config.yaml
d_model: 96
n_kv_head: 3
d_mlp: 384
norm: "layernorm"
attn_scale: 0.177
tie_embeddings: true
init: "normal"
init_std_o: 0.00323
beta1: 0.95
final_lr_fraction: 0.03
dataset: "wikipedia_en"
Each number is 128 + 32 x the weight over the matrix's rms, rounded and kept within 0 to 255. Layers, rows and columns count from 0.

# layer 5 MLP down (transposed), 384x96, rms 0.145, rows 281-316, columns 0-95
[[181  64 101 177 125  95 165 123 121 157 157 103 164 150  87 151 142 119 115 139 138 173 175 116 113 133 138 132 170 147  98 180 133  94 117 123 116 160 101 110 197 101 166 168 190 106 132 100 137  73 129 172 168 140 141 143 128 127 154  43 150  63 107  53 145 106 117 109 134 194 114 142 103  72 169 126 145 157 117 129 151 138 189 162 148 184 103  96 129 137 145 105 122  80 155 110]
 [118  97 131  91 120 123 127 152 118  93 142 128 159 164  31 123 101 117 119 154 144 118 109 127 109 111 142  99 110 119 111 111 116 131 134 109 137 180 131  93 128 155 136 102 112 139 154 120  69 104 109 131 111 120 104 143 105 165 160 113 100 163 100 119 159  66 180  71 112 103 128 128 189 138 149 133 104 157 154 140 128 170 192 151 116 121 100 111 120 121  74 121 142 170 149 140]
 [121 124 133 155 214 150 121 205 124 127 156 174 130  93 113 105 139 137 160  70 213 161 104  88 162 120  65 132 107 152 148 169 134  78 166  98 142 154 103 124 159 170 122  96 111  60 198 159 100 126 140  97 152 135 186 126 167 123  86  72 167  95 106 113 128 127 138 139 100  91 123 112 141  80 135 145 171 108 132  69 114 122 148 105 136  99 150 100 101 142 132 114 143 128 133 169]
 [140 121 155 106 115 168 162 101  96 168 102  92 147 131 155 115 113 117 128 185 153 187 169  47 159  89 115 139 180  50 101 120 150 169  80 132 111  66  99 143 129 180 118 109 141 127  95 117 104  70 118  92 123  98 173 168 115 148 120  83 126  98 128 120 130 104  97 128 100 120 119  92 121  71 125 136 139 128 166 118 169 150 122 142 105 120  95 117 131 127 124  87  94 122 191 159]
 [141  84 123 172 133 120 134 110 123 134 136 123 123 146 105 129 100 124 140 132 192 114 137 170 154 170 123 155  74  71 143 131 153 106 159 125 125 131 162 152 146 149 105 121 100 151 148 100 110 125 145  98  71 138  93 121 148 133 135 164 165 110 111 128  77 205 141  63 153 102 128 117 123 124 102 139 153 119 191 121  97  99 137 104 156 122 154 132 124 158 143 107 171 134 152  67]
 [160 178  43 106 110 146 123 165 126 185 155 124 129 138 234 132 184 108 139 177  79  77 162 163 145 156 159 117 136  77  95 210 138 112 104 141  96  81 132 152 102 108 120 127 122 151  99  97 168 149 124 106 195 107 131 118 111 188 104 131 149 105 141  66 140 102  68 119 100  87 153 119 153 122 108 193 154 120 126 142 121 142  99 128 112 188 140 106  70  88 131 112 144  98 133 113]
 [102 153 137 106 106 110  82 201 162  93  52  92 148  95 146 117 141  87  78 193 157  88 142  94 112 128  41 160 165 172 124 128 182  65 183 171 141 138 113  74 129 153 130 186 185  83 140 138 137 166 109 188 107 162  89  76 212 153 117 101 110  65 141 164 114 144 102  79 170 184 131 100  33 123 161  74  83 163  98 189 193 160 134 156 116 127 151 183 159  91 169 124 124 166 170 172]
 [103 113 211 145 167  61  90 173 123  66 137 184 177 147  75 128 114 130 123 130 158 120  99  56 101 133  53 120 136 156 130  66 116 100 114 131 139 119  99 194 194 243 191 100 131 121 136 121 100 133 163 121 151 161 112  74 104  65 116  99  76  89  73 155 174 144 140 145 182  67 189 169 154 130 117 206 120  86 129 157 116 149  84 171 149  68 119 167  80  62 167 191 110 161 140 165]
 [147 121 133 129 127 155 127 119 123 111 133 146 166 141  95 115 170 163 161  96 130 105 144 130 114 137 153 112 163 109 111 148  99 115  94  92  88 123 109  79 139  83 152 105 152 120 137 107 148 102 115 121 131 163  60 177 114 122  67 126 172 117 126 131 118 160  89 127 156 102  99 156  94  89  71 138 139  66  91  96 152 100 153  59 131 133 155 153 123 143 113 124 158 104  93  79]
 [ 60 130 121 125 149  93 163 167 133 119 122  96 142 151 157 159 131 125 135  93 127 103 117 105  60 104  83  86 113 173 162 121 163 112 176 141 222  67 204 126 162  73 111 169 178  91 144 172  98 147 163 123 117 129  99  93 109 114 157  66  86 171 141 162 102 163 139 158  63 120 116 185 160 170 142 114 143 107 199 125 126  88 102 120 124 139  94  55 178 167 174 113  74 165 155 158]
 [131 133 131  92  85 106 112 127 118 138 128 120 154 158 125 135 123 131 150 128 114 124 120 116 167  88 125 138 136  76 118 165 135 130 128 166 115 138 133 108 147 153 143 203 135 128 171 116 129  94 133 148 150 123 132 143 118 105  81 150 133  95 105 185 150 155 130 130 110 109 151 155 103 153  75 153 115 150 107 124  86 130 120 152 101 139 151 143 107 154 144 118 123 128 134  92]
 [ 43 113 107 168 136  94 110 161 108 109 124 160 143 133  98  87  86 106  94 169 131 147 168  98 146 186 153 101 159 154  81 156  49 161 142 146 168  98  97 111  88  91  51 161  99 177 127 154  93 184 163 147 127 158 143 131 160 145 126 113  50 102 106 149 177  88 148 137 153 158 125 145 118 111 115 132 101 128 109  90 157 129 141 105 163 121 133 128 112 149 140 132 158 148 114  97]
 [ 87 128 128 146 148 166 156 128 134 124 145 156 171  98 156 136 138 101 137 161 163 160 118 165 113  87 142 126 152 159 105 124  92 156  91  80 110 136  91 114 114 124 151 103 136  95 144 128 121 131 138 145 147 155  66 142 140 124 151 129  88  98 125 142 160  92 125 105 127 136 169 144 143 133 104  86  72  92 142  63 178  87 140  69 148  92  90 156 113 109 131 105 106  80 162 117]
 [174 141 141 129  85 165 125 118  86 143 151 151 133 176 146 130 148 122 127 160  95 163 158 122 183 141 133  71 132 116 135 139 147 128 116 116 101 125  99 194 134 123 113 156 140 160  90 150 140 116 139 156 139 126  94 167 115 145 121 165 137 116 137 120 143 120 149 180 166 129 107 101 195 151 137 105 133  85 134 238 105 123 103  75 166 134 103 114 120 179  91 115  93  98 105  97]
 [ 56 186 166 226 142 176 107 112 184  80 142 146 119  44 137 106 135 146  99 102  86 100 138  75 143 129 105 130 187 149 123 122 136 115 155 171 157 101 120 149 130 144  94 136 114 105 177 202 123 140 144 130 130 169 149  57 143 149 146 110 127 154  91 111 139 128 142 129 115 145 102  60  75 140 149 162 150 124 102 162 113 134  87 129 105 114  58 182 177 124  80 171 128 101 178 125]
 [ 88 189 124 120 137 134 175 171 174 163 137 163 148 122 105 107 115 135 135 117 149 161 169  94 105 120 102 157 117  83 174 100 124  57 255  83  97 101 150 160  76 161 161 140 169 121  75 125 117 184 163 161  39 140 155 133 108 202 114 122  78 138  93 112  48 100 136 195 180 166 138 157 171  64 181 171 109 164 110  90 166 139 146 110 109 153 206  98  71 153 158  81 125 115 146 149]
 [144 109  79 145 111 125 119 147 121 134 181  82 176  92 122 101 171  77 180 144 119 146 130 126 146 108 145 137 118 195 117  98 141 111 140 118 123 102 132 132 121 125  96  69 109 140 152 132 177 100 153 131 123 101 148 119  79 122 110  88 119  96 150  83 156 127 110 110 158 183 175 137 145  93  96 117 132  94 133 159 173  95 167 119 123 100 112 103  81 139 169 158 113  88 111 154]
 [133 145 191 132 122 132  96 145 184 157 102 150  58 107 122 106 123 115 118 140 175 168 149 151 177 154 100  51  60 146 175 125 138 137 107 114 108 104 155 176 125 104 168 142 128 161  99 178 149  79 131 140  91 139 102 145 115  86 132 122 160 156 174 130 169 118 138  98 101  80  84 131  93 178 102 150  99 146 140 109  75 143 100 122 137 172 155 151 133  91  68 100 118 148  45  89]
 [135 141 133 176  98 112 120 190 157 131 105 146 125  59 122 150  81 115 112 114 177 135  83 143 124 153 138 165 104 104 149  76 126 137 155  89  93  76 173  64 130 127 114 148 139 134  77 118 127 136 139 136 111 158 100 136 177 152 167 109 110 141 150  89 176 137 123  94 158 127 101 107 151 121 103  86 102 166 128 125  95 146 112 138  92 121 121 177 123 141 123 166 132 158 133 198]
 [147 166 116 136 177 144 140 109 166 147 113 108 117 153 110 152 136 117 132 147 171  84 150  87 101 125 123 144 127  84  64 143 120 185 100 113 146 151 127 143 111 140  94  92 156  41 119 136 186 175 200 104  87 151 107 185  70 120 141 147 125 145 157 189  95  97 174 128 135 135  77 108 148 122 117 128 148 116 161 137 155 137 114 136 147  96 200 119 109  73 160 117  90 151 121 130]
 [ 95 134 116 129 115 170 148 118 126 159 141  87 104 112 105 162 187  85 177 137 102  96 111 115  94  77 161 129 119 159 123  91 153 151 125 170  75 165 166 115 156 117 161 112 138 170 143 139 187 106 131 122  86  72 125 137  96 149 154 134 133 115 134 126  82 128 119 145 132 165 132  96 102 134 118 116 131 121 108 197 161  94 154 106 157 121 116 109 102 162 142 117 129 119 113 122]
 [132 130 151 109 157 103 177 115 206 128  88 146 103 117 133 190 152 114  47 130 255 164  99 119 151 104 149 149 200 118 130  65 132 145 108  80 143 212 163 140 136  63  87 139 159 165 138  96 100 165  92 175 151 128 121 155 106  71 146 108  67 127 111  42 177 141 120 179 144 116 148 156 137 141  71 104 132 112 126 200 110 120  96 123 105 119 105 151  46  96 127  93 133 141 149 110]
 [ 47 106 136 128 137 141 112 130 174 167 149 120 130  67  85 124 143  73 173 129 166 127 133 186 124 164 116 113  98  91 165  79 129 143 186 149  90 172 100 121  94 162 125 186 134 142 127 117 127  59 103 147 138  88 145 149 138 126  49 125 152 127  96 156 205  95  64 120 179 136  99 100 125 139 130 128 192 172 151 104 154 108 126  99 180 139 219 186 143  66 134 141 120 179 142  61]
 [113 114  70 193 139 127 120 152 119 113 102 132 131 169 103  92 124 112 143 141 139 137 130 108 105 136 105 124 130 188 148 126 128 153  98 175 122 116  32 122 205 152 141 117 134 131  88  86 131  85 142 122 144  89 147 150 169 137 110  71 123 130 123 181 150 131 130 107 149 147  98 149 157 138 141 108 198 172 123  95 158 103  58 170 172 130 130 179 125 146  85  83 179 124 115 157]
 [202 131 119 170 101 149 125 120 111 152 176 140 177 130 142 122 167 134 199 138 120 158 154 143 118 147 148 165 146 168 154 113 157 160 179 120  85 161  89 162 178 141 131 140  99 145 149  98 159 126 151 113 148 148 149 168 160 124 155 101 139  97 121 103 145 124  98 112  80 151 167 112  99 173 128 134 113 128 110 137 164 121 168 164 148 158 125 129  98 115 130 151 120 116 112 118]
 [148 201 110 179 147 107  60 141 110  80 176 107 142 166  93  92 107 104  95 143 104 118 141 151 145 121 138  73 140 115 138 146 141 145 187 169 157  94 118 130 158 136 104 144 132 106 104 130 156  97 109 146 187 139 131 133  82  71 147 102  67  33 178 114 106 111 130  78  76 143 154 116 115 125 170 107  71 115 128 169 116 139 102 111  97  89 104  95 107 133 131 178 138  81 117 135]
 [100  77  97 148 102 146  75 145 166 104  84 173 101 155 170  71 119 131 145 141 102 114  96 167 135 106 102 115 157  97  82 189 161 160 120 158 113 132 147 145 142 183 207 153 110 161 156 170  94  89 143  95 145 116 162 118 122 129 130 129 124  61  49  73 184 145 167  84 214 133  85 147 116 152  98 206  74 101 152 155 168 100  64 150  74 136  99  93 128 177 166 156 162 203 121 102]
 [137 148 128 101 149 172 146 117 128 165 164 162 167 138 193 138 111 142 112 158  95 141 166 124 115 138 185 102 106  99 152 177  76 148 132 101 118  55 124 139 118 124 107 171 102 152  87  96 163 114 124 140  96 139 102 145  64 133 117 107 124  99 115 109  94 160 134 119  98 129  90 111 108 156 132 170 155 110 109 184 148 122 123 141 175  93  82 101 129 152 126  80 162 154  87 116]
 [142  87 122 157 146 161 143 124  96 179 168 135 126 136 103  95 118 141 124 121 131  86 123 100 104 120 163  97 163  89 133 152 131  86 126 130  92 117 117 114 121 114 149 103 115 118 138 144 163 100 101 152 114 125  73  97  93 135  76 156 135 117 125 107 115  50 122 137 111 115  84  52 119 122  85  90 164  43 173 140 138 120 123 117 105 123 123 158  76 131 110 158 112 151  78 133]
 [174 211 145  92 102 125 165  95 113 123  83 154 143 151 110 161  82 160 148 174 142 113 110 164 118 126 172 193 137 176 134 121 165 154 114 181 183  74 133 110 104 134 164 151 111  98 135  99 123 113 150 121  52  87 116 160 132 206  47 119  90 165  98 106 113  93  74 138 183 152 109 137 160 124 171  86 180 108 144 136 144 159 182 108 197 135 112 123 103 119 133 100 109 162 227 139]
 [116 150 121 126  99 124 186 140 172 127 148  87 113 134 168  65 166 103 124 220  81  98  81 123 123 112 214  87 174 100 111 170 143 158  95 148 101  60 126 199 121  98 138  89 129  61 153  85 172 152 120 149 140 163 147 122 133 130 108 109 127 176 132 115 156 114 134 102  94 142 149 128  98 154 151 120  96 100  94 156  98 195  81 137  92 119 109 109 138 124 135 102 144 117 108 103]
 [143 106 138 133 109  82 101 118 133 166 117  92 118 107 155 140 103 101 124 131 115 115 171 105  96 151 150 154 130 102 144 106 123 151 134 111 140 132 147 146 108 113 102 167 105 131  96 116 129 164 145 208 138  84  77 173 165 169 107  97 136 119  61  95 132  69 101 119 134 149 106 123 150 157 160 157 147 143  68 131 160 112 155 101 170 140 110 150 109 132 113 133 157  85 103 138]
 [244 114 136 160 160 158 162 101 169 104  35 121 140 154 158 172 154  82  95 135 169 119 139 129  70 162  73 127  97 168 102 207 108 164 130 116 173 139 136 195 137 133 113 131 164 141  85 104 161  78  56 140 163 130 109 168 134  94 172 147 163  86  59 123  80 154 147 126 143 146 153 162 145 178 188 111 199 116 161  74 141 162 177  95  80 100  82 155 136  57 114 129 133 210 196 139]
 [126 136 132 193 142 133 166 148 123 133 163  88  87 108 127 138 146 210 146 125 104 121 137 123 167 119 157 128 114 113 127 122 117 148 118 121 122 140 136 120 172 138 147 157 158 114 154 185  70 116  78 115  82 109 107 135 117  99 110  38 102 145 131 132  76 161 171 100 161 145 166 110 147  94 103  98 131  76   0 114 130 115 102  75 115 156  95 212 151  82 126 126 145  87 119 143]
 [ 88  49 122 114 161 151 126 102 124 150 131 141 122 127 114 168 125 157 109 111  61 134 150 166 116 115 119 111  68 115 130 124 126 166  70 155 127 171 142 144 145 119 106 121 167 106   0 104 144 107 113  59  80 140 124 224 154 129 142  72 108  81 131 125 112 137 109 110 166  71 123 172 114 139  94 140 119 167 132 155 130 200 123 106 143 192 208  98 122 175 170 141 173  69 122  87]
 [121 178 184  83  89 171 176 167 100 121 107 117  63  60 191 168 194 176 132 137  82 112 167 160 118 138 120 121 124  79 148 131 218 116 152 111 144 159 161 139 170 152  99 152 135 149  84  80  91 150 166 131  73  92 109 147 144  98 144 139 126 156  94 125 132 109 174 129 116 142  82  93 134 157 135  87 158 178  90 103  96 108 134 109 115 168 130 173  66 148 180 156 100 103 160 150]]
# layer 5 MLP up, 384x96, rms 0.16, rows 282-317, columns 0-95
[[149  95 129 144  93 152 107 100 147 108 152 151 105 112 144 167 137 137 152 149 157 133 127  89 130 154  88 116 117 115 111 101 125 137 143 117 131 145  86 109 122 140 147 138 130 177 154 148  88 126 137  94 108 136 112 158 108 114 130 152 131 142 105 112 149 151 127 129 173 155 161 113 106  97 105  99 107 128 117 150 116 137 122 115 115 125 138 117 178 107 164 109 125 132 114 118]
 [112 166 118  97 126  90  75 133 119 171  85  80 146 112 118 113  73 137 109 127 172  59 155 145 140 165 127  75 157 156 133 147 151 180 122 165 119 155 133  55 144 128 126 102 154 148  88  75 153 186 106 210 117 139 140 152 127  91  67 130 119 192 176 140 146 224 114 118 166 152 105 183 140 166  63 218 105 166 110 170 134 151 164 152  98  95  90 147  96  95 120  88 138  57 170 113]
 [ 81 187 116 159  98  74 133 138  87 117 158  72  99 144 143 189 113 137 105  90 138 127  96 181 101 155 150 103  63 146 103  85 135 123 121 132 152 160 100 148 137 125 128 123 109 168 146 113 147 132 177 157 114 141 122 110 154  97 104  92 141 129 153 138  68 155 140 148 117 150 130 167 112 145  10 119  77 133 132 182  80 148 109  87 102 139 142 159 169 110  82 123 130 155 159 100]
 [165  81 106 111 122 154  93 134 125 131 102 136 118 128 156 126 140 127 145 114 163 147 161 136 150  93  98 123 120 149 130 136 145 114 147 121 117 124 184 146 142 129 104 102 169 112 115 118 118 131 150 149 122  96 138  83 141 133 175 128  90  84 169  55 139 113 113 107 186 172 150 129 116  92 137 112 138 128 148 200 125 116 116 145 170 139 163 128 138 125 152 142 101 120  54 175]
 [142 160 105 179 176 147 142 107 140 147 105  81  76 132 103 127  94 119 159  53 125 152 150 140 128  94 133  93 153 175 130  49 107 143  92 148 100 110 159 164 109 143 119 119  79 140 106 147  96 161 133 150 135  85 101 132 129 122 150 143 134  55 122 149  95 141 200 156 128 122 111 133 156 109  76  90  96 154 182 130  83 109 133 159 111 112  80 156  79 127 131 142 175  99  73 128]
 [124 129 143 135 166 163 111 134  98  63  96  60  97 157 152 141 202  99  97 129  90  75 164 110 169 129 196 179  57 139 108  73 111 150  88 165 152  92 113 141 140 126 147 159 164 119  97  93  82  82  98 158 109 215 126 141 109 125 136 129 111 114 167 180 149  87  96 169 127  66 134 215 132  86 122 144 145  55 147 124 184  63 142 181 111 141 129 159 156 139  55  72 169 188  75 179]
 [ 85  70  73 183 132 136 110  94 160 117  87 113  64 144  77 171  98 164 105 165 193 124 155  86  94 190 144 138 136 123 124 115 118 194 110 104  94 118  64 104  79  85 115 191 169 106 153  63 144 161 156 108 140 118 184 198  66 160 154  83 125 162 122 163 127 178 118 170 165 164 136 178 129 155 117 198 183 147 173 125 146 137 160 139 174  70 101 139 106  86 129 176 104 135 134 125]
 [170  98  87 128 126 155  71 156 217 123 134 139 110 170 133 151 122  90 146 143 125 147 157 122 110  90 116 125 159 156 125 126 172  57 137  98 143 119 129 105 103 132 139  60 165 141  54 219 101 103 117 155 191 158 168  86 126 136 169 167 151  98 147 136 131 109 101 128 104 146 122 110 168 111 135 129  99 134 117  82 105 174  86 181 126 123 101 127 108  85 126 126 108 133 176  98]
 [136 121 130 112 104 109  55 169 156  69  29 113 112 195 139 124 101 133 139 173  96  90  71 138 111 168 122  83 111 123 178  93 137 141 100 125 147 142  94 115 131 123 149 138 116 108 146 107 114 134 189 163 209 132 132 166 137 135 127  54  89 189 141 106  88 150  79 107 173 164  84 176 156 124 220  98 125 119  90 151 157  67 147 126 109 139  67 100 125 101 148 125 145  65 163  83]
 [126 134 123  76 115 131 106 123 102 157 140 134 152 124 148 154 123 136  94 109 120 129 165  92 124 151  92 130  99 172 106 124 118  66 140 146 130  98 116  94 128 131 128 108 146 181 119  97 111 125 169 110 115 121 139 121 153 150 106  86  72 114 111  96  84 145 122 182 162 164 115 146 134  75 184 141 176 147 106 135 154 150 137 139 111 104  48 113 151 101  99 127 112 144 110 148]
 [120 150 112 103 165 136 158 124 147 123  83 101 131 135 152 141 151 112 141  76 160 111 130  98 123 116 104 149 109 140 143 101 140  60 178 140 144 125 142 107 127 104 161 133  80  83 115 118 149 121 145 139 159 134 110 114 141 109 152 157 151 118 106 120 129 164 126 158 141 105 129 122 134 133 130 146 114 100 137 157 230  88 208 104 116 138 151 165 114 129 155 115  67 144 121 171]
 [127 160 147 104 153 134 122 140 113  87 119  70 130 173 144 145  48 128  84 172 198 161 159 130 130 124 140 143 183 135  98 139 153  87 102 130 136 121  86 141 123 146 139 115 129 137 135 157 130 100 111 129 151 103 116 113 147 131 109 127 147  84 115 128 174 128 115 117 148 124 118 119  94 126 172 169 126 190 112 147 136 149 153 193 117  94 165 112 181 105 122 123 128 159 189 140]
 [156  92 124  76 141 144  93  91 151 145 109  58  78 141 120  92 136 137 112  89  85 165 104 126 119 133 117 137  60  98 191 114  91 122 120 160 140 121 101 120 171  70 144  24 114 106  91 114 152 119 137 104 120 103 137 174 140  83 180 142  89 110 175 140 134 108 128 116 122  78 130 113 153 151 136 122 128 189 145 166  85 163 111 116 159  96 120 117 140 161  54 194  99 162 186 157]
 [102  90 121 104 123 145 119  75 139  99  55  86 132 156 128 110 132 178 127  85 119  83 126 104 183 153 130 108 139 130 148 102 114 135 144 138 134 173 118  91 193 113  98 153 147 134  93 172 127 145 138 143 139 109 139 109 102 113 133 187 109 145 156 173  64 195 160  92 162 146 131 173 183  96 102  75  79 130 108 117 189 139  24 166 155 126 116 162  90 176  68 135 106  73 139 141]
 [ 88 137 177 158 135 143 105 113  62 161 120  67 147 159 160 157 147 103 129  85 184  99  95  68 146 116 124 128  97 157 106 162  84 114  87 183 179 159 150 134 163  64 190 117 128 128 139  70 128  97 130  65 203 161  71 205  93  73 107 129 143 166 140 248 162 193 165 134  80  78 149 158 172 131  96 106  75 133 155 145 171 140  91  99 122 141 148 131 124 132 167 155 147 136 107  94]
 [167 118 125 116 132  68 185 128 149 162  70 137 156 176 116 120 131 173 160 114 151 160 149 138 119 157 113 122 152 126  76 119  91 188  68 102 166 114 138 106 140 149 163 168  99 142 136 112  84 147 141 164 133 154  83  78 106 111 154 138 160 162 144 129 133 163 163  97 135 103  79 122  76 161 139 169 125 100 139 141 126  93  99 138 137 125 157 119 130 133  98 144 179  60 157 111]
 [111  99 149 137 169 126 123 148 131  94  78 116  84 127 162 102  95 130 157 123 151 142 158 147 129 108 151 161 117 130 180  66 126 120  94 112 141 102 106 189 118 112 150  93 170 166 135 141 116 148 161 105 116 147 132  95 101 155 145 163 118 108 127 111 130 149 128 160 120 116 126 112 153 136 180 140 126 119 182 173 109 141 170 147 166  94 144  98 114 106 133 113 115  76  68 136]
 [137 139  94  95 175 136 158 121 174 126 109 125 127 165 203 133 142 140 142 109 132 140 121 173 154  89  71 138 125 123 125 111 132  68 159 137 107 137 117 134 100 106 146  78 109 122 104 123 115 127 117 123 118 136 135 160 127  56 131 161 155 127 145 153 160  86 172 120 128 170 126 126 119 155 139 138  74  84 150 106 133 131 156 132 145 118 103 174 122 147 104  65 149 129 148 128]
 [137 182 150 150 150 150  76 131 133  92  96  99 160 155 151 141 131 126  54  80 118 157 147 165 113 189 154 117 165 172 124 105 151  85 177 173 148 110 139  85  58 135 102 134 171 167 109 151 171  72 115 160 153 118 128 158 129 110 137 147 132 126 142  81 185 125 125 131 130 163 128 129 164 150 132 130 181 151 122 127 117 129 170 175 128  80 106 138 115 156 111 142 139 153 164  71]
 [136 125 131  80 138 115 123 153 138 121 103 146 133 105 141 162  92 145  91 102  99 125 155 161 145 152 188 101 160 113 109 154 125 105 128 140 150 103 127 147  93 113 113 149  80 102 103 121 126 147 132 130 123 137 150  84 121 140 142 118 138 178 156 155 143 145  97 186  99 141  96 215 116 148 119 181  97 129 100 135 114 142 105 141 108  91 123 162 127 114 100 111 124 152 132 137]
 [128 151 153 116  79 122 142 114 111 148  19 157 131 138 111 115 154  92 164  60 109 109  98 122 128 154 141 109 114 125 122 130 122 158 183 147  58 142  84 144 117 110 143 168 120  82 174 151  85 141  82 140 158 111 155 100 125 160 118  81  92 121 141 174 175 143 135 204 158 127 132 133 184 103 117  96 142 132 206  62 168 118 123  72 133 145  90  79 132 134 178 114 169 105 133 131]
 [195 132 142 204  63  87 117 161 128 126  93  94 100 138 154 139  66 138  91 172 136 130 152 104 154 113 156 103  80 120  39 135 149  75 101 164 164 123  86 156 129 177 130 115 120 160 196 176 159 129 124  92 135  81 176 105 200 106 112  70 146 148 139 152 135 176 168 200 111  37 122 122 133  94  84  60  86 107 133 112 144 183 172 108  77 105  90 120 123 124 142 146 137 128  76  66]
 [120  72 148  72  75 104 164 148 145 118 125  99 151 133 151 163 130 100 128 137 127 143  89 117  94 144 207 160  89 115 142 154 105 118  91  63 171 131 154 141 112 142 231 144 102 139  98 103 101 173 146 125 166 150 115 128 123 112  97 156 155 149 123 106 104 126 101 122 140 116 128 123 141 139 119 112 112 103 211 126 158 212  90 214 119 166 118 130 142 101 134 105 131 151 137 131]
 [ 78 137 140 132 101 110  97 145 119 163 143 127  80 179 163 117 117 133 138 153 164 157 116 119 146  83 158 186 139  83 156 108 134 131 128 117 158 151 128 130 127 153 128 154 156 108  85 164 103  97 107 168 157 153  89  92 156 156 115 126 109 197 114  88 147  64 115 115 155 170 115 108 140 140 179  79 120 111 173 130 135 113  82 130 125  69 147 157 150 134 177  96  98 112 144 127]
 [119  85 155 101 132 108 183 143 186 109 140 167 169 121 107 178 120 154 106 108 113 174 139 125 103 139 143 137 113 135 107 149  99 163 138 163  54 108 160 208 115 117 127 140 127 134 117 145 114 161 129 153 154  62 208  47 172 112 127 174 154 165 128 148 183 170 174  88 148 110 122 113 142  43 117 111 113  93 123 169 138 155 122 143 189 121 146 125  48 162 134 163 139 116 107 105]
 [ 73 108 174 142 176  98 120 153 156  97  91 125 115 117 135 115 102 126 189 109 131 204 139 103 130  94 117 141 131 130 113  96 145 132  69 172  24 127 112 175 112 106 132  61 132 144 123 125 116 104  93  77  62 136 108 102 106 112 150 150 181 101 189 122 170  75 155 110 136 154 105  86  97 175 157 107  94 227 188 167 152 168 111 133 112 118 156 123 151 106 134 146 134 139 115 121]
 [117  89 108 126 139 128 106 128 144 131  93  87 113  94  98 129 111 126 109  92 104 104  86  87 121  98  98 101 133 139 173 109 165 134 129  76 109 128 113 101 182 121 174  76 126  91  91 173  92  86 187 105 117 131 155 153 167 154 102 174 114 157 133 158 145  43 171  93 153 150 171 117 135  90  65 110  91 152 127  59 148 153 133 148 148 118 190 115 144 113 154 163  97 105 169 140]
 [109 126 114 129 167  96 136 122 146 156 107 155  99 178 160 111 150 162 169 175 132 149 120 154 130 140 129  83 103 137 118 101 112 143 105 110 152 111 183 133  92 108 116 122 148 138 119 106 162 134 170 143 105 167 161  44 128  93 142 111 162 174  97 163 175 100 128 145 126  96  91 183 148 172 145 129  99  54 146 154 138  89 159  77 123  75 108  87 123 158 143 126 125 153  99 138]
 [130  64 213 120 148 122 118  82 134 101 176 116 131 132 110 160 138 149 172  75 128 163  97 104 109 134 178 107  93  74 133 112 184 124  73  68 113  98 139 140 119  90 149 133 109 105 143 134 180  98 130 136  64 120  72  96 146 151 121 120 147 130 130 125 193 127 147 173 179 196 169 179 113 156  83 194 136 151 111 126 133 137 116  50 145 168 141 123  91  81 173  63 136 139 149 138]
 [141 136 119 141 119 133 138 106 119 140  93 151 114 157 110 145 158  94 105  52 159 109  75 150 144 146 108 177 152 118 153 125 125  82 138 158 103 135  86 113 132 133 112 160 163 135 122 194  96 143 162 129 147 146  92  71  89 135 173 129 138  79 172 119  98 168 127 128 122  90  88 171 110 102 124 121 130 115 129  89 181 153 218 154 167 152  99 154 158 140 167 121  54 125 124 194]
 [118 142  96  97 135 169 119  99 100 106 139 141 102 119 108 170  84 176  71 122 135 125 146 191 177 190  94 178 134 148  72 103  83 145 137 121 106 152 154 177 162 111 128 102 161  78 181 180 147 121 134  95 110 115 171 126 115 110 142 106 231  85 132 159 146 118 121  80 116 170 145 152 156 138  90 106 102 114 129 138 151 110 125 102  89  92 108 163 137 127 143 146 140 114 109 174]
 [125 162  86  89 157  93 165  78 113 193 105 159 130 144 105  92 135 106  81 114 152  82 123 222 142 104 129 161 137 160 155 152 131 192 183 121 101 133 129  98  71 110 102 147 197 115 106 200 112 113  52 161 136 117 122 101 101 110 150  93  82 129 145 170 146 130 140  51 130 165 107 119 128 122 186 146 110 176 131 177 180 120  80 138 172  86 148 201 136  96 209 176 138 107 100 141]
 [128 128 156 129 141 121 125 101 152 157 112 110 107 119 127 119 130  89 132 118 228 151 115 122 177 176 103 155 143 137 101 177 175 107 101  59  82 149 106 109 153  89 136 122 117 165 200 196 144 131 137 159 208 129 179 104 189 133  99 151 184  72 147 176  76 141  88 110 162 164  95 217 161 133  97 134  48 172 140 107  80 126 164 131  98 102 144 144 186 144 200 137 107 177 213 146]
 [118 126 148 137 153 145 142 189  79 144 133 115 120  98 117 166  79 131 120  88  88 155 107  32  83 100  81 106 159 102 116 139 123 127 107  82 145  98  91 194  97 157 134 174 156 143  83 131 199 110  96 143 109 190 114 138 120 122 156 125 187 130 138 156 135 108 149 193 117 114 158 155 115 104 127 129  87 123 126 115  66 132 152 155  93 105 158 157 140 186 152  41 110  47 129 104]
 [135  84 126 110 121 127 130 124 129  73 126 103 132 134 178  99  84  98 111 105 161 157 153 131 127 116 153  74 159 188  78 120 135 127 139 180 140 132  74 115  92 135 154 132 166 160 119 236 104  96 121 120 176 152 127 170 125 136  95  99  79 142 128 119 100 127 124 157 196 115 111 116 137 138 150 109 165 152 129 137  68 162 175  65  97 139 118  82 141 160  91 195 171 147 106  78]
 [156 124  89 180 136  84 140 126 119 111 127  87 125 111 109 116 140 153 134 117 133 112 118 141  84 115 185 125 100 165 174 123 117 160 136 167 133 118 125 206 153 101 153 159 115 153  77 108 163 166 131 122 124 142 145 171 160 138 112 143 123 171 113 125 191 174 197 106  80 143 155 156 131 100 155 100 124  83  84 143 126 114 135 154 122 100  93 101 159  76 132 151  85 126 143 111]]